Part of a small language model's weights.
Size: 16 layers, 4 heads of 128 (1 for keys and values), MLP 1728 SwiGLU, vocabulary 16384, 69.7M parameters.
Architecture: RMSNorm before each block, rotary positions, no biases in attention or MLP, embeddings untied during training, normalized queries and keys, short convolutions.
Training: a variant of Adam for these matrices, 1038M tokens, 6748 steps.
Each number is 200 + 40 x the weight over its row's rms, rounded and kept within 0 to 999. Layers, rows and columns count from 0. The size before them is the row's rms in percent of the matrix's.

# down: layer 11 MLP down (transposed), 1728x512, rms 0.0632, rows 5-22, columns 384-511
# gate: layer 11 MLP gate, 1728x512, rms 0.0632, rows 6-23, columns 384-511
# up: layer 11 MLP up, 1728x512, rms 0.0668, rows 6-23, columns 384-511
down5,100,248,234,188,186,204,229,172,150,172,250,223,208,155,199,223,199,283,109,188,217,237,190,223,174,210,196,196,252,177,210,221,158,184,204,211,225,227,187,191,151,253,155,189,237,137,200,226,209,178,184,248,241,228,180,154,187,88,163,149,189,177,281,183,160,218,192,168,181,217,209,179,242,240,83,151,185,198,169,273,164,189,225,143,292,204,183,210,250,195,210,218,186,246,263,202,164,147,224,213,190,256,207,186,240,245,197,180,155,237,240,231,201,250,179,194,198,148,133,232,237,218,156,254,245,179,182,235,171
gate6,100,183,151,135,262,190,129,236,152,203,129,196,148,231,151,120,161,209,231,209,185,194,180,176,137,191,197,200,75,187,231,210,210,141,193,156,228,257,137,200,176,174,321,209,115,179,257,266,213,269,157,279,198,193,183,143,124,142,164,209,256,180,170,118,227,238,216,110,188,232,207,207,159,169,277,139,201,203,175,193,181,241,186,203,219,190,146,136,212,223,183,156,204,205,168,192,197,232,221,247,187,178,166,240,189,172,124,187,199,191,162,178,210,203,234,212,178,223,263,249,261,228,185,177,204,153,186,231,176
up6,098,77,212,223,167,184,179,154,241,142,209,168,196,315,216,243,171,264,136,254,197,143,244,202,247,168,202,252,225,218,180,247,256,191,159,267,258,146,183,175,159,170,226,207,192,160,172,222,151,233,178,227,230,185,181,181,159,167,230,278,156,231,241,137,148,184,215,187,146,212,247,186,230,157,111,253,176,175,167,170,219,153,180,143,253,219,242,157,176,138,163,182,194,170,214,169,311,272,357,196,176,209,184,267,206,271,210,262,141,236,149,217,217,204,176,245,284,229,201,203,148,237,202,189,138,204,175,156,189
down6,100,171,157,187,253,212,231,128,166,264,247,232,205,218,131,136,232,231,172,218,296,230,244,232,201,180,176,182,171,231,223,236,175,258,244,265,170,257,145,225,179,188,190,265,187,156,213,244,201,209,167,217,190,174,243,242,200,160,187,257,177,287,141,139,142,220,160,180,197,210,181,170,138,261,201,145,139,162,163,250,188,234,195,181,209,176,227,171,166,239,180,140,187,196,215,211,170,191,194,226,229,185,154,197,254,173,233,255,241,282,202,220,154,209,196,211,147,194,151,284,210,262,231,198,120,184,179,200,210
gate7,098,84,165,186,206,200,217,188,215,156,186,234,208,167,199,180,163,155,261,269,179,199,153,236,210,230,172,131,136,187,161,196,217,262,168,199,218,183,288,170,218,140,174,253,207,128,195,230,235,192,180,252,178,174,230,216,133,231,159,186,157,195,153,172,189,240,119,207,185,245,188,221,231,170,282,200,186,216,164,244,230,141,157,183,164,239,219,230,120,262,160,209,234,315,152,151,191,209,234,139,180,116,184,209,225,170,276,279,160,219,223,236,200,281,228,304,207,191,203,316,227,212,205,323,188,174,174,144,157
up7,098,208,242,172,207,168,215,207,224,209,170,213,278,134,208,152,243,233,143,255,190,187,167,154,122,180,173,235,193,259,215,180,213,175,185,246,190,229,214,217,249,242,255,247,180,229,249,232,281,259,214,113,182,158,161,174,165,184,175,184,244,212,182,174,159,228,233,206,237,188,221,175,234,178,220,137,194,220,177,151,163,205,207,167,224,147,225,171,208,170,135,147,301,196,269,164,166,221,199,188,284,249,161,147,167,220,205,251,235,145,250,202,219,151,209,218,220,142,229,246,163,188,158,207,215,196,211,171,243
down7,099,190,185,226,193,203,216,158,270,153,230,154,88,165,255,243,179,192,195,181,239,213,163,179,169,208,237,184,255,196,194,211,194,178,225,206,154,175,208,124,200,239,254,118,205,258,246,190,192,141,246,230,241,205,155,225,201,171,305,209,253,174,225,175,180,199,223,276,194,178,244,191,87,253,189,179,250,260,144,190,210,229,256,335,219,194,170,187,232,234,240,214,214,178,243,240,250,196,187,151,171,176,195,136,198,196,156,231,187,219,105,167,160,224,176,128,208,203,216,149,219,119,221,168,200,120,285,173,157
gate8,102,154,172,262,202,167,155,219,184,196,183,177,179,267,237,121,182,185,154,175,169,264,170,200,192,152,271,129,177,156,204,190,233,271,204,185,180,224,176,228,208,204,230,217,185,238,226,108,234,171,236,236,148,231,197,182,160,179,124,127,237,314,185,218,216,200,226,208,154,225,149,224,226,155,144,162,171,155,212,176,194,220,217,213,145,202,144,184,208,203,174,214,202,149,214,224,144,197,179,180,169,174,188,187,177,181,153,268,228,218,208,152,216,257,239,198,155,182,266,235,163,170,200,206,261,230,198,180,204
up8,108,215,224,171,210,179,139,215,189,252,187,212,210,147,259,257,231,178,178,151,179,188,163,194,250,210,179,275,170,222,192,210,217,222,224,217,179,175,215,164,184,173,189,234,207,267,161,217,207,223,199,240,222,182,193,273,206,176,159,156,236,236,179,284,145,251,183,207,151,222,152,144,134,281,185,159,228,213,202,183,106,220,195,126,280,123,166,215,210,141,233,151,221,155,141,183,238,227,178,140,213,237,185,198,143,143,251,220,186,223,207,170,177,135,224,212,276,244,213,219,216,170,177,264,183,131,271,233,174
down8,107,148,177,129,231,226,127,140,204,200,160,235,188,269,177,176,273,116,153,145,204,190,191,275,250,173,210,139,200,294,192,236,150,187,124,214,232,246,244,189,206,142,169,193,172,264,151,153,151,208,222,223,151,131,196,214,184,147,182,130,183,158,198,217,161,219,197,209,239,150,168,190,176,172,209,204,217,142,257,184,181,244,274,215,214,147,188,255,145,101,173,198,207,141,213,151,235,206,257,186,260,143,191,164,192,145,174,177,183,175,177,251,291,199,167,180,166,161,183,309,153,243,175,183,195,248,141,178,249
gate9,105,237,161,224,207,269,181,246,191,184,221,225,194,174,251,181,194,250,200,128,183,181,166,161,165,184,219,232,171,203,219,216,198,136,188,190,197,170,151,238,203,148,242,187,183,200,275,202,206,277,178,234,165,196,187,166,180,204,107,148,171,186,151,271,126,271,193,246,205,196,288,179,205,144,186,207,259,199,136,245,237,199,281,198,185,242,176,175,173,212,221,185,179,159,262,148,218,214,200,232,246,214,158,231,211,160,196,163,186,232,206,235,243,206,254,181,232,207,248,202,160,231,156,193,206,193,232,195,269
up9,107,172,172,229,182,159,220,149,205,151,214,126,247,179,227,241,141,193,152,240,183,213,248,146,188,169,209,136,294,287,171,179,181,282,208,131,131,199,222,202,199,227,240,216,268,146,201,170,162,168,158,200,242,163,249,241,165,231,160,146,160,234,199,213,171,225,124,210,189,242,197,185,272,215,278,212,212,212,159,150,201,180,240,265,183,155,158,172,203,177,234,152,181,194,155,191,162,199,184,138,186,240,187,203,150,253,259,185,209,181,227,180,203,174,249,246,212,206,226,220,333,202,232,130,214,246,204,225,215
down9,101,201,200,216,140,144,229,147,185,197,271,222,201,116,236,181,223,150,165,121,239,195,167,102,160,164,204,205,241,223,175,227,191,158,102,98,219,221,220,172,204,305,184,175,205,254,172,255,235,230,249,111,203,256,122,218,163,198,166,153,168,203,274,140,186,89,185,110,207,211,277,163,102,213,182,154,253,191,189,213,211,151,219,188,236,231,220,271,181,190,150,144,164,221,88,218,113,231,239,234,153,200,207,223,227,229,177,193,252,138,202,194,195,196,210,191,231,214,185,206,202,175,189,232,184,250,157,220,227
gate10,096,259,163,257,268,167,182,234,139,179,88,240,178,191,127,181,185,238,227,247,195,212,230,134,220,104,153,149,192,272,169,174,177,187,161,220,199,222,201,276,207,128,292,141,188,161,193,252,132,234,192,126,210,188,218,174,164,184,243,145,165,277,241,274,194,205,248,202,158,204,199,165,212,256,214,253,204,194,236,259,136,223,222,195,190,148,127,216,233,227,311,174,186,193,218,148,161,110,168,233,181,193,172,223,219,187,220,214,202,219,250,197,252,261,135,158,133,235,199,142,230,121,301,183,265,204,191,240,152
up10,093,257,110,224,204,164,157,254,225,232,209,200,267,177,149,164,168,232,117,202,196,138,172,192,225,157,222,295,146,240,170,191,152,171,166,185,208,261,189,197,170,187,233,168,138,191,223,220,198,158,207,222,170,152,307,204,246,164,146,190,241,129,216,233,205,215,138,187,178,165,150,226,224,273,188,231,204,208,191,192,171,243,114,183,233,185,212,260,256,238,167,218,226,166,223,143,158,208,147,248,162,197,159,202,170,255,239,208,191,179,209,209,155,207,206,209,132,168,274,161,157,192,172,221,210,207,227,131,196
down10,096,229,254,237,171,261,190,185,141,219,137,218,188,257,170,158,120,204,155,147,192,192,230,197,209,182,323,175,145,91,179,200,257,209,169,141,259,190,152,273,173,87,143,230,209,237,210,225,180,232,218,208,257,254,195,275,211,234,216,233,226,186,168,108,160,223,199,260,123,135,211,186,195,249,165,216,183,185,257,248,196,183,297,207,193,215,247,269,164,188,148,206,183,245,175,182,229,188,232,105,258,152,132,279,288,178,172,218,212,227,193,184,188,188,158,230,158,206,224,185,190,211,227,178,211,162,215,227,212
gate11,103,169,152,204,248,308,160,265,188,271,202,230,196,237,122,170,281,224,203,233,133,240,156,271,273,188,126,129,184,206,217,154,260,82,195,302,246,199,221,197,223,201,184,200,164,214,217,203,360,180,91,245,152,172,241,216,160,209,257,201,169,190,157,228,211,175,286,179,221,291,156,208,237,266,244,231,222,159,224,232,237,232,142,212,200,230,196,192,175,228,207,256,164,236,260,181,180,248,206,190,121,183,141,163,206,190,207,122,199,167,184,235,179,179,192,229,190,181,279,194,161,176,186,239,185,190,203,180,202
up11,105,195,199,192,207,226,196,131,144,187,209,228,201,189,168,158,223,169,204,191,192,142,197,267,208,255,177,203,196,82,216,115,229,203,224,228,161,173,175,164,161,228,192,308,213,249,103,195,215,239,219,115,169,191,234,241,133,229,269,211,155,173,222,205,217,204,213,194,181,213,221,160,229,215,230,210,161,204,231,152,215,300,137,180,178,224,146,156,170,204,200,200,173,269,165,167,192,188,237,199,185,113,227,200,251,198,233,221,172,211,185,191,195,251,131,210,161,179,162,281,245,192,221,226,227,147,273,267,162
down11,106,245,192,151,173,229,234,201,149,221,211,160,256,201,203,187,191,164,216,222,250,156,251,183,178,211,163,220,229,183,165,120,201,179,259,230,186,173,157,247,115,189,136,203,178,149,123,184,188,191,197,191,221,222,146,224,176,173,204,226,250,229,177,202,214,184,282,182,224,187,115,189,245,250,210,235,251,162,191,215,196,197,149,210,223,148,232,206,188,181,236,167,247,253,184,124,189,229,172,189,126,173,172,274,190,191,164,279,239,225,231,203,240,223,176,283,174,181,229,219,233,203,162,258,239,166,175,180,264
gate12,099,183,248,179,176,208,222,205,205,234,221,128,222,165,191,229,149,154,178,249,199,160,186,169,196,201,164,232,177,253,198,195,216,187,225,202,144,238,255,232,262,115,138,210,215,139,159,210,158,210,174,200,229,195,218,309,215,159,191,189,294,201,225,184,147,213,231,232,218,167,162,265,180,231,256,248,221,164,250,211,224,216,224,191,212,192,219,155,141,196,207,227,221,255,266,227,217,191,186,151,232,193,122,208,172,237,162,239,232,329,168,238,267,231,219,180,213,191,225,189,181,233,148,198,164,260,171,143,189
up12,097,277,206,195,136,204,193,201,138,207,221,156,240,212,146,139,212,297,152,132,195,183,215,170,218,173,188,183,212,117,234,148,185,203,171,235,197,249,160,179,160,292,191,229,92,165,206,251,225,200,155,179,187,176,211,227,155,242,180,225,162,186,158,108,216,218,278,180,231,205,185,186,228,187,221,173,192,189,167,214,132,195,152,206,183,129,144,229,205,247,243,144,189,260,143,250,204,208,220,218,229,177,217,186,182,216,177,185,226,108,250,203,226,225,211,205,163,278,127,198,128,241,157,229,260,188,242,163,218
down12,098,238,184,147,212,206,217,179,194,191,232,290,113,124,175,222,239,204,201,226,138,206,235,169,187,73,164,181,258,211,238,267,199,136,62,227,265,165,108,183,195,211,220,185,239,253,308,197,139,187,187,125,141,192,225,212,228,146,184,225,152,283,117,214,234,176,184,206,177,189,213,220,230,236,251,181,232,191,184,143,169,202,203,219,254,160,278,228,210,263,189,249,183,212,195,260,218,225,194,192,208,214,251,166,214,189,225,223,172,193,227,157,177,253,176,254,176,249,208,194,189,242,272,256,249,215,282,207,159
gate13,100,212,201,216,174,199,221,201,213,169,191,201,175,173,170,189,255,167,247,191,248,222,199,168,219,196,190,277,207,263,232,224,175,187,191,186,152,201,225,167,265,107,189,209,226,160,175,181,190,184,153,151,208,174,216,159,182,223,199,256,148,210,216,219,238,170,235,202,183,181,168,165,232,218,239,245,190,186,212,107,191,204,211,238,191,236,193,232,195,185,193,201,253,139,106,226,127,218,203,152,236,186,248,199,219,166,182,204,189,258,242,212,202,149,268,200,208,151,246,183,166,116,173,142,280,163,181,319,189
up13,101,267,193,251,189,169,184,207,194,116,244,158,177,175,124,175,152,192,164,251,212,170,162,243,227,190,259,191,201,266,199,133,222,199,174,222,247,213,185,200,228,246,213,169,265,227,190,228,201,225,159,187,214,203,190,246,152,164,271,235,209,238,195,207,193,208,153,174,226,112,166,186,217,111,213,196,255,235,204,265,121,126,192,203,249,200,181,155,176,206,195,209,223,322,221,167,185,235,241,175,205,204,213,282,182,270,209,250,167,145,251,226,199,212,160,190,178,170,164,209,216,202,189,234,272,210,294,120,162
down13,093,206,202,217,163,222,221,211,163,221,186,172,221,218,203,251,214,137,212,163,201,224,249,158,226,240,168,215,213,161,251,216,248,167,255,167,110,216,287,251,243,91,192,187,154,226,143,142,141,197,165,152,220,167,183,81,213,244,172,205,190,205,191,203,151,199,251,249,175,213,179,255,173,196,209,225,171,182,251,164,232,178,171,217,241,168,188,190,192,152,159,160,151,89,119,229,148,140,232,181,173,252,177,176,202,167,240,114,227,275,184,164,256,189,244,158,201,235,239,209,171,202,200,228,199,176,260,272,192
gate14,096,125,246,242,192,231,242,157,111,151,136,242,181,192,255,151,194,189,207,201,179,224,171,131,158,206,195,137,238,199,159,243,147,217,209,205,259,211,167,196,241,185,206,213,204,117,216,144,242,128,154,212,233,193,168,203,196,188,206,258,188,197,195,227,221,200,220,225,182,300,138,203,256,165,236,245,213,248,204,156,201,165,158,234,194,156,229,207,232,296,173,229,218,240,261,181,179,197,180,196,168,268,230,188,263,150,282,211,254,246,148,167,225,173,121,229,235,218,189,167,214,187,194,249,195,157,185,225,211
up14,095,214,226,173,181,138,237,210,109,190,283,213,232,210,177,191,194,174,98,107,206,151,150,225,160,251,260,247,146,170,185,199,227,258,178,230,180,251,121,179,233,246,172,153,221,155,210,320,224,251,236,148,182,232,189,257,158,219,198,228,128,202,139,205,216,229,215,257,225,199,171,256,229,233,153,229,163,256,200,228,249,227,152,239,201,259,181,176,204,179,140,220,227,225,159,183,211,198,238,198,187,167,231,175,222,168,191,157,234,161,258,159,206,188,280,207,209,185,230,186,170,129,210,241,221,148,176,174,213
down14,093,237,108,160,194,216,172,222,248,213,177,192,178,205,120,197,305,223,120,252,180,237,237,217,223,177,216,230,176,171,236,81,109,241,105,198,238,184,164,148,180,179,190,202,157,235,136,223,213,217,214,182,238,225,189,270,173,198,241,153,141,208,193,134,186,199,161,181,230,197,217,234,236,231,222,200,194,184,194,178,207,166,183,156,258,203,234,111,170,185,289,183,207,165,176,166,201,189,220,184,191,205,222,166,164,217,219,159,227,196,226,192,173,190,225,217,224,264,205,170,203,113,253,180,174,188,168,174,178
gate15,100,254,190,235,199,192,140,248,173,170,184,177,209,206,233,94,201,196,197,186,197,206,232,181,337,177,151,209,198,213,213,267,262,252,200,191,177,124,262,207,236,134,166,153,213,255,223,124,149,205,158,230,159,180,176,139,174,198,248,157,303,167,209,181,223,173,184,197,229,196,122,172,233,215,266,182,173,163,150,148,273,162,245,185,210,176,151,152,192,163,204,145,177,230,165,207,218,235,145,155,320,207,177,191,206,105,165,169,244,209,150,144,168,222,204,167,176,217,340,203,183,193,195,226,266,252,176,257,213
up15,103,239,233,222,271,173,248,160,150,209,233,195,211,220,203,201,195,228,286,142,177,188,177,164,233,247,190,173,171,158,266,260,236,136,225,201,231,160,166,219,173,207,229,234,211,174,147,134,211,171,192,173,259,219,218,202,188,207,175,156,164,234,181,143,203,143,214,176,215,243,209,166,223,230,146,212,144,204,241,221,182,164,201,197,195,211,279,193,187,194,120,210,121,225,194,177,191,249,233,189,209,221,188,264,186,298,262,168,205,140,193,219,183,95,148,217,147,207,241,201,181,196,164,242,222,165,202,186,193
down15,099,228,174,242,212,201,177,160,206,197,296,206,207,249,207,159,151,226,195,180,222,207,204,160,188,197,206,308,196,167,235,224,185,159,158,269,216,168,125,128,229,229,187,249,192,148,148,179,211,216,199,154,294,259,195,182,194,277,134,230,260,225,206,151,253,194,233,244,201,204,191,224,256,277,169,211,147,127,258,262,248,221,210,188,180,112,163,212,242,139,195,144,169,163,202,227,203,287,194,236,243,241,244,170,211,236,181,216,173,183,198,125,185,243,141,151,248,236,245,195,170,182,274,251,120,182,174,216,209
gate16,098,211,216,264,235,199,187,186,180,228,308,218,207,143,241,211,155,229,238,167,161,204,269,227,141,179,234,199,262,143,158,279,172,233,197,203,234,186,170,189,186,239,250,188,253,200,163,213,164,100,236,155,170,214,210,203,181,195,225,130,182,207,147,230,90,212,241,172,194,196,229,160,103,251,211,207,167,205,213,153,222,237,208,204,139,201,211,182,119,136,223,162,196,234,162,164,193,204,148,162,191,172,228,154,160,221,196,183,199,226,157,234,159,192,155,238,124,160,160,161,131,140,184,210,236,190,162,169,211
up16,092,156,191,225,171,208,278,281,95,149,158,181,190,259,226,176,213,172,198,200,182,249,215,213,156,245,239,184,190,175,226,125,225,174,197,249,186,185,198,196,219,193,177,147,186,217,206,129,234,209,219,172,199,170,169,230,173,256,248,182,199,198,107,107,218,95,245,194,205,195,212,122,215,169,89,234,187,216,243,218,158,208,232,199,232,212,139,205,200,184,228,199,262,214,224,199,237,257,198,206,299,215,182,197,162,206,234,205,170,159,200,188,330,236,203,273,213,262,239,228,188,210,185,181,213,249,262,169,151
down16,091,178,230,142,168,205,172,204,266,180,254,179,209,238,177,131,203,195,186,200,163,182,198,177,234,208,234,127,171,264,190,274,206,172,110,283,195,148,129,152,245,149,196,208,192,186,259,230,184,204,232,208,165,192,195,242,132,224,199,142,207,237,180,231,194,239,132,189,202,178,182,237,136,256,225,157,188,241,150,131,276,176,159,242,165,156,138,161,196,159,240,218,220,196,267,290,200,166,175,195,245,288,167,219,166,130,169,248,183,183,166,180,193,181,199,167,205,199,212,240,196,221,176,206,212,176,183,248,187
gate17,099,216,194,237,272,190,206,181,203,104,242,83,142,235,232,230,210,200,243,154,246,220,241,246,285,171,229,265,216,264,151,212,226,204,215,221,131,212,270,312,132,145,158,177,125,183,152,149,122,239,168,204,176,207,272,168,205,206,225,195,209,211,201,173,271,147,211,280,197,206,234,238,208,177,223,164,145,195,215,167,290,206,210,262,156,234,216,244,240,208,244,235,251,111,110,217,265,241,182,207,215,222,232,172,242,162,167,193,98,216,231,188,129,262,204,187,154,161,175,193,181,238,170,267,192,220,137,217,207
up17,100,190,175,142,134,208,234,227,239,212,201,186,204,216,126,190,237,196,266,270,175,251,163,187,213,177,135,283,226,204,178,231,138,240,230,210,161,211,227,189,216,188,232,208,90,203,232,244,211,204,176,145,232,221,109,198,203,250,164,93,153,97,149,178,249,296,218,208,194,186,204,190,178,231,206,195,176,202,150,166,191,153,287,107,286,228,139,242,219,236,187,158,242,219,169,174,124,196,216,193,195,180,179,172,213,183,257,190,229,210,281,225,168,201,229,283,160,159,248,182,230,252,159,192,210,203,143,220,171
down17,100,146,190,257,207,161,164,217,92,138,253,211,176,177,139,222,139,175,137,150,193,253,247,187,192,135,236,201,175,74,221,286,249,187,214,167,225,154,196,161,153,150,233,142,184,187,166,187,164,155,224,223,256,121,257,216,142,254,199,232,264,168,196,122,184,228,223,114,196,120,208,258,162,227,206,151,176,214,150,203,145,184,170,245,165,126,206,185,205,196,210,157,136,193,204,224,179,257,242,147,118,204,133,121,100,228,222,131,174,261,221,241,206,237,213,175,247,200,216,200,169,189,221,192,146,210,229,159,268
gate18,095,253,206,243,254,203,175,139,301,269,157,114,227,231,261,196,211,223,168,242,218,182,161,146,193,213,248,148,226,273,164,151,126,239,214,234,194,250,213,241,231,222,216,235,255,240,167,262,153,197,184,145,204,248,221,226,187,226,186,214,206,191,118,180,214,145,227,256,219,186,224,159,172,193,212,162,137,135,176,224,162,241,261,171,232,203,239,166,155,151,201,168,254,167,175,243,184,192,192,171,240,148,202,225,176,151,200,185,248,99,220,148,174,150,168,197,205,313,178,175,213,280,256,323,191,178,207,239,144
up18,094,189,231,203,234,191,269,191,237,241,217,153,220,209,171,218,238,219,202,240,219,249,224,261,225,230,230,230,261,143,225,195,265,225,192,221,194,309,186,223,157,216,156,188,226,205,236,173,206,185,211,183,326,176,211,193,227,206,179,135,215,256,214,235,229,222,230,203,222,138,180,160,216,271,219,225,186,124,161,158,176,122,249,209,254,225,151,168,150,229,129,143,167,219,300,215,215,232,222,225,245,213,161,170,195,217,180,188,259,197,175,203,241,147,141,187,204,199,174,193,246,258,202,234,129,216,195,171,208
down18,095,180,199,202,214,152,198,206,232,170,259,181,198,252,98,194,129,231,263,199,123,216,228,210,258,204,266,189,194,165,240,166,152,215,217,127,226,197,246,171,217,158,273,216,107,189,166,217,132,269,143,218,204,207,136,212,250,144,217,119,258,223,175,219,159,162,208,256,254,168,222,253,263,230,209,238,174,215,208,178,151,179,87,269,170,260,227,225,168,240,174,208,169,188,222,204,206,252,265,248,205,218,195,156,198,204,281,162,131,273,207,170,228,243,202,180,249,156,196,192,166,209,135,157,217,204,161,138,127
gate19,102,228,189,207,250,183,188,213,229,226,191,206,210,198,178,135,226,180,132,198,224,123,191,233,201,279,258,215,163,235,143,143,281,172,166,145,167,192,247,196,256,84,118,202,125,199,202,196,151,86,185,196,186,208,205,177,195,180,159,253,233,134,204,171,211,239,193,211,204,221,259,163,235,152,165,279,237,206,188,218,214,184,187,121,117,172,183,161,194,168,202,172,185,189,204,215,198,210,155,171,219,269,246,202,207,84,200,235,226,187,171,192,202,201,177,250,231,174,214,182,175,243,147,295,208,133,201,166,209
up19,104,223,295,206,246,198,127,175,179,191,163,187,179,204,142,171,141,250,171,179,218,163,237,232,181,226,196,160,252,116,203,228,190,184,207,232,216,237,217,176,194,218,195,194,168,229,144,224,210,173,253,166,198,259,179,233,182,242,143,281,186,160,229,204,216,216,127,231,186,219,245,129,145,201,212,296,177,166,220,128,142,132,182,169,260,197,160,184,255,234,199,230,245,241,207,301,240,148,227,275,182,218,213,173,222,196,192,179,184,247,235,239,173,222,221,232,192,252,154,187,209,191,236,205,219,203,211,204,187
down19,103,212,258,189,212,226,202,206,191,162,148,223,261,160,217,220,130,169,125,212,185,187,171,250,254,259,187,236,184,147,263,264,172,168,182,218,220,259,231,192,193,186,250,159,252,168,274,224,191,219,196,176,149,221,171,175,173,172,229,194,199,181,139,210,224,196,214,236,235,188,232,140,273,213,175,158,181,219,197,162,204,235,258,187,266,240,142,183,267,225,199,263,262,236,200,207,203,226,221,137,208,192,143,243,162,213,177,223,254,241,221,200,160,209,181,243,226,143,219,241,161,196,221,150,169,174,181,120,123
gate20,103,214,191,243,145,221,209,222,195,245,112,218,175,155,237,227,183,198,199,229,187,248,236,173,207,178,161,183,293,223,175,227,165,156,182,169,133,164,153,221,192,197,181,218,175,174,227,104,216,214,166,283,243,202,239,129,221,155,233,243,240,203,161,161,219,191,295,185,283,223,195,119,206,147,126,192,233,194,148,136,159,234,174,185,211,269,160,181,199,219,290,132,232,208,255,181,206,188,178,218,168,218,258,177,212,266,232,201,215,248,195,239,121,288,195,199,254,242,142,176,228,165,199,213,202,302,202,134,246
up20,101,249,173,189,166,200,150,195,198,137,189,228,144,234,200,149,150,221,241,260,230,150,178,177,160,300,205,153,160,149,178,224,206,208,225,120,215,156,249,210,160,172,145,179,221,315,155,227,204,169,234,224,224,272,171,205,112,178,156,271,214,229,165,229,209,185,206,175,234,183,179,205,209,243,142,239,208,196,262,123,249,159,212,195,243,280,224,173,165,240,241,211,168,197,191,206,238,218,194,204,189,73,217,192,186,242,186,164,172,135,131,143,161,195,207,163,210,189,227,187,264,200,222,187,224,166,203,179,142
down20,105,281,206,188,169,160,194,190,159,183,179,299,173,176,214,227,206,223,189,244,235,212,240,189,233,114,217,240,245,217,230,207,183,177,208,146,174,177,208,199,201,204,189,295,200,186,190,186,271,172,238,211,244,208,166,116,221,155,166,164,194,190,225,207,229,246,226,96,276,162,161,146,182,193,226,214,110,213,162,205,185,204,289,210,168,208,144,220,182,249,220,180,201,201,271,207,239,124,213,217,213,248,194,165,153,278,100,163,221,190,149,297,208,167,167,179,153,216,285,226,194,193,125,177,239,179,152,173,194
gate21,101,219,180,162,197,229,208,148,122,198,193,155,194,236,191,153,216,219,174,174,239,149,201,270,187,212,149,107,183,159,218,226,324,244,145,169,172,193,270,139,282,170,263,179,181,179,190,185,168,194,204,302,197,171,211,209,166,198,269,192,228,198,212,163,144,233,131,160,158,201,250,179,263,116,268,246,221,252,243,160,251,157,253,195,96,197,144,231,199,162,198,167,219,206,197,163,179,185,202,217,256,220,200,183,178,214,214,192,190,254,209,242,248,161,143,180,204,271,269,202,224,159,196,170,204,179,234,181,159
up21,099,210,184,248,233,173,232,181,201,203,194,217,184,201,149,231,183,152,205,214,258,179,185,175,167,181,220,181,363,153,165,225,251,194,196,225,258,150,220,145,178,182,251,240,205,240,283,180,179,236,135,218,234,190,188,113,176,237,98,195,208,138,154,247,146,196,131,167,255,210,163,211,156,208,215,259,177,197,290,176,164,151,227,238,226,156,202,199,222,152,230,215,253,185,225,174,244,194,133,236,182,163,157,187,252,208,290,201,218,188,191,228,221,177,246,201,153,211,278,235,164,198,211,152,139,215,222,157,172
down21,099,101,152,217,207,172,150,154,199,281,217,216,191,198,190,183,203,177,203,203,185,263,200,190,148,257,260,113,217,202,158,168,250,248,273,193,195,266,104,144,167,201,165,193,189,220,220,128,178,208,229,247,195,216,221,190,175,228,128,257,167,167,251,189,189,198,210,232,162,238,130,189,196,112,129,127,186,200,178,156,158,169,236,163,204,229,152,129,229,177,114,169,190,217,158,127,139,226,189,161,158,252,162,180,209,238,162,254,97,182,172,228,167,277,219,230,150,143,171,199,246,118,216,129,208,214,178,190,142
gate22,100,245,158,308,234,205,303,249,171,220,232,264,204,142,198,204,291,176,218,209,137,225,102,220,174,242,199,211,285,225,228,194,198,197,196,165,175,162,273,179,234,287,184,165,242,166,147,151,189,221,208,143,167,257,161,218,135,245,232,222,261,209,181,221,218,189,173,180,210,195,178,182,254,225,225,263,116,102,141,202,199,216,240,218,247,222,83,212,226,290,243,262,253,252,256,260,209,238,185,237,188,216,189,147,201,168,176,209,183,222,191,226,149,144,227,235,242,152,198,180,220,191,241,236,120,216,220,156,194
up22,104,211,264,248,209,213,196,132,180,135,260,198,150,247,136,215,188,245,150,196,177,138,253,184,228,192,170,186,197,297,194,267,218,177,189,234,174,196,214,154,120,170,219,226,193,194,218,198,191,185,212,176,244,128,180,212,228,215,136,200,165,116,239,242,167,171,170,277,220,235,217,139,178,253,196,184,250,178,171,211,189,212,170,169,232,210,208,200,179,209,194,164,198,198,207,196,244,157,252,129,218,134,229,199,272,219,200,208,185,205,176,180,141,167,212,240,185,277,260,252,141,208,150,201,194,219,205,223,246
down22,104,225,199,182,173,167,150,199,183,224,229,250,237,157,210,198,126,200,240,200,133,197,230,122,230,239,207,171,213,221,209,157,196,189,245,166,226,212,213,207,197,191,152,185,137,116,157,149,178,181,179,239,169,215,213,193,156,198,239,164,220,221,225,171,211,236,227,261,182,210,210,267,275,243,216,208,207,197,185,184,180,296,243,171,171,216,209,217,169,231,244,183,259,180,189,179,195,199,141,216,184,206,197,164,218,194,245,193,181,195,226,271,224,257,157,224,263,203,146,172,150,191,258,221,192,180,259,210,222
gate23,094,187,203,144,199,266,245,244,217,174,190,153,200,169,145,167,272,154,191,213,122,111,230,316,217,257,211,136,151,259,200,210,202,262,192,201,166,235,175,203,202,191,250,170,190,150,236,263,143,193,210,150,194,183,241,162,198,235,177,267,184,194,219,261,213,155,93,241,205,289,227,206,231,276,210,210,206,210,291,165,194,196,174,204,135,190,153,233,225,163,188,106,187,218,243,219,201,148,193,285,175,169,191,127,195,181,150,199,202,228,211,107,176,175,217,151,244,251,282,208,228,209,189,146,268,160,180,238,224
up23,100,148,204,151,242,211,310,228,258,152,218,176,210,172,169,178,148,245,221,175,204,234,117,264,213,233,192,218,204,256,160,233,127,248,257,219,193,211,191,271,210,215,144,221,153,122,231,186,234,183,135,247,204,123,152,174,257,171,190,288,212,242,230,251,111,231,195,250,129,176,185,210,151,192,264,253,145,212,215,190,209,174,169,176,264,251,188,288,240,193,171,192,208,205,111,253,200,172,185,126,222,237,172,229,236,206,248,152,142,148,141,190,138,225,176,247,201,183,191,219,180,220,225,250,116,197,219,177,167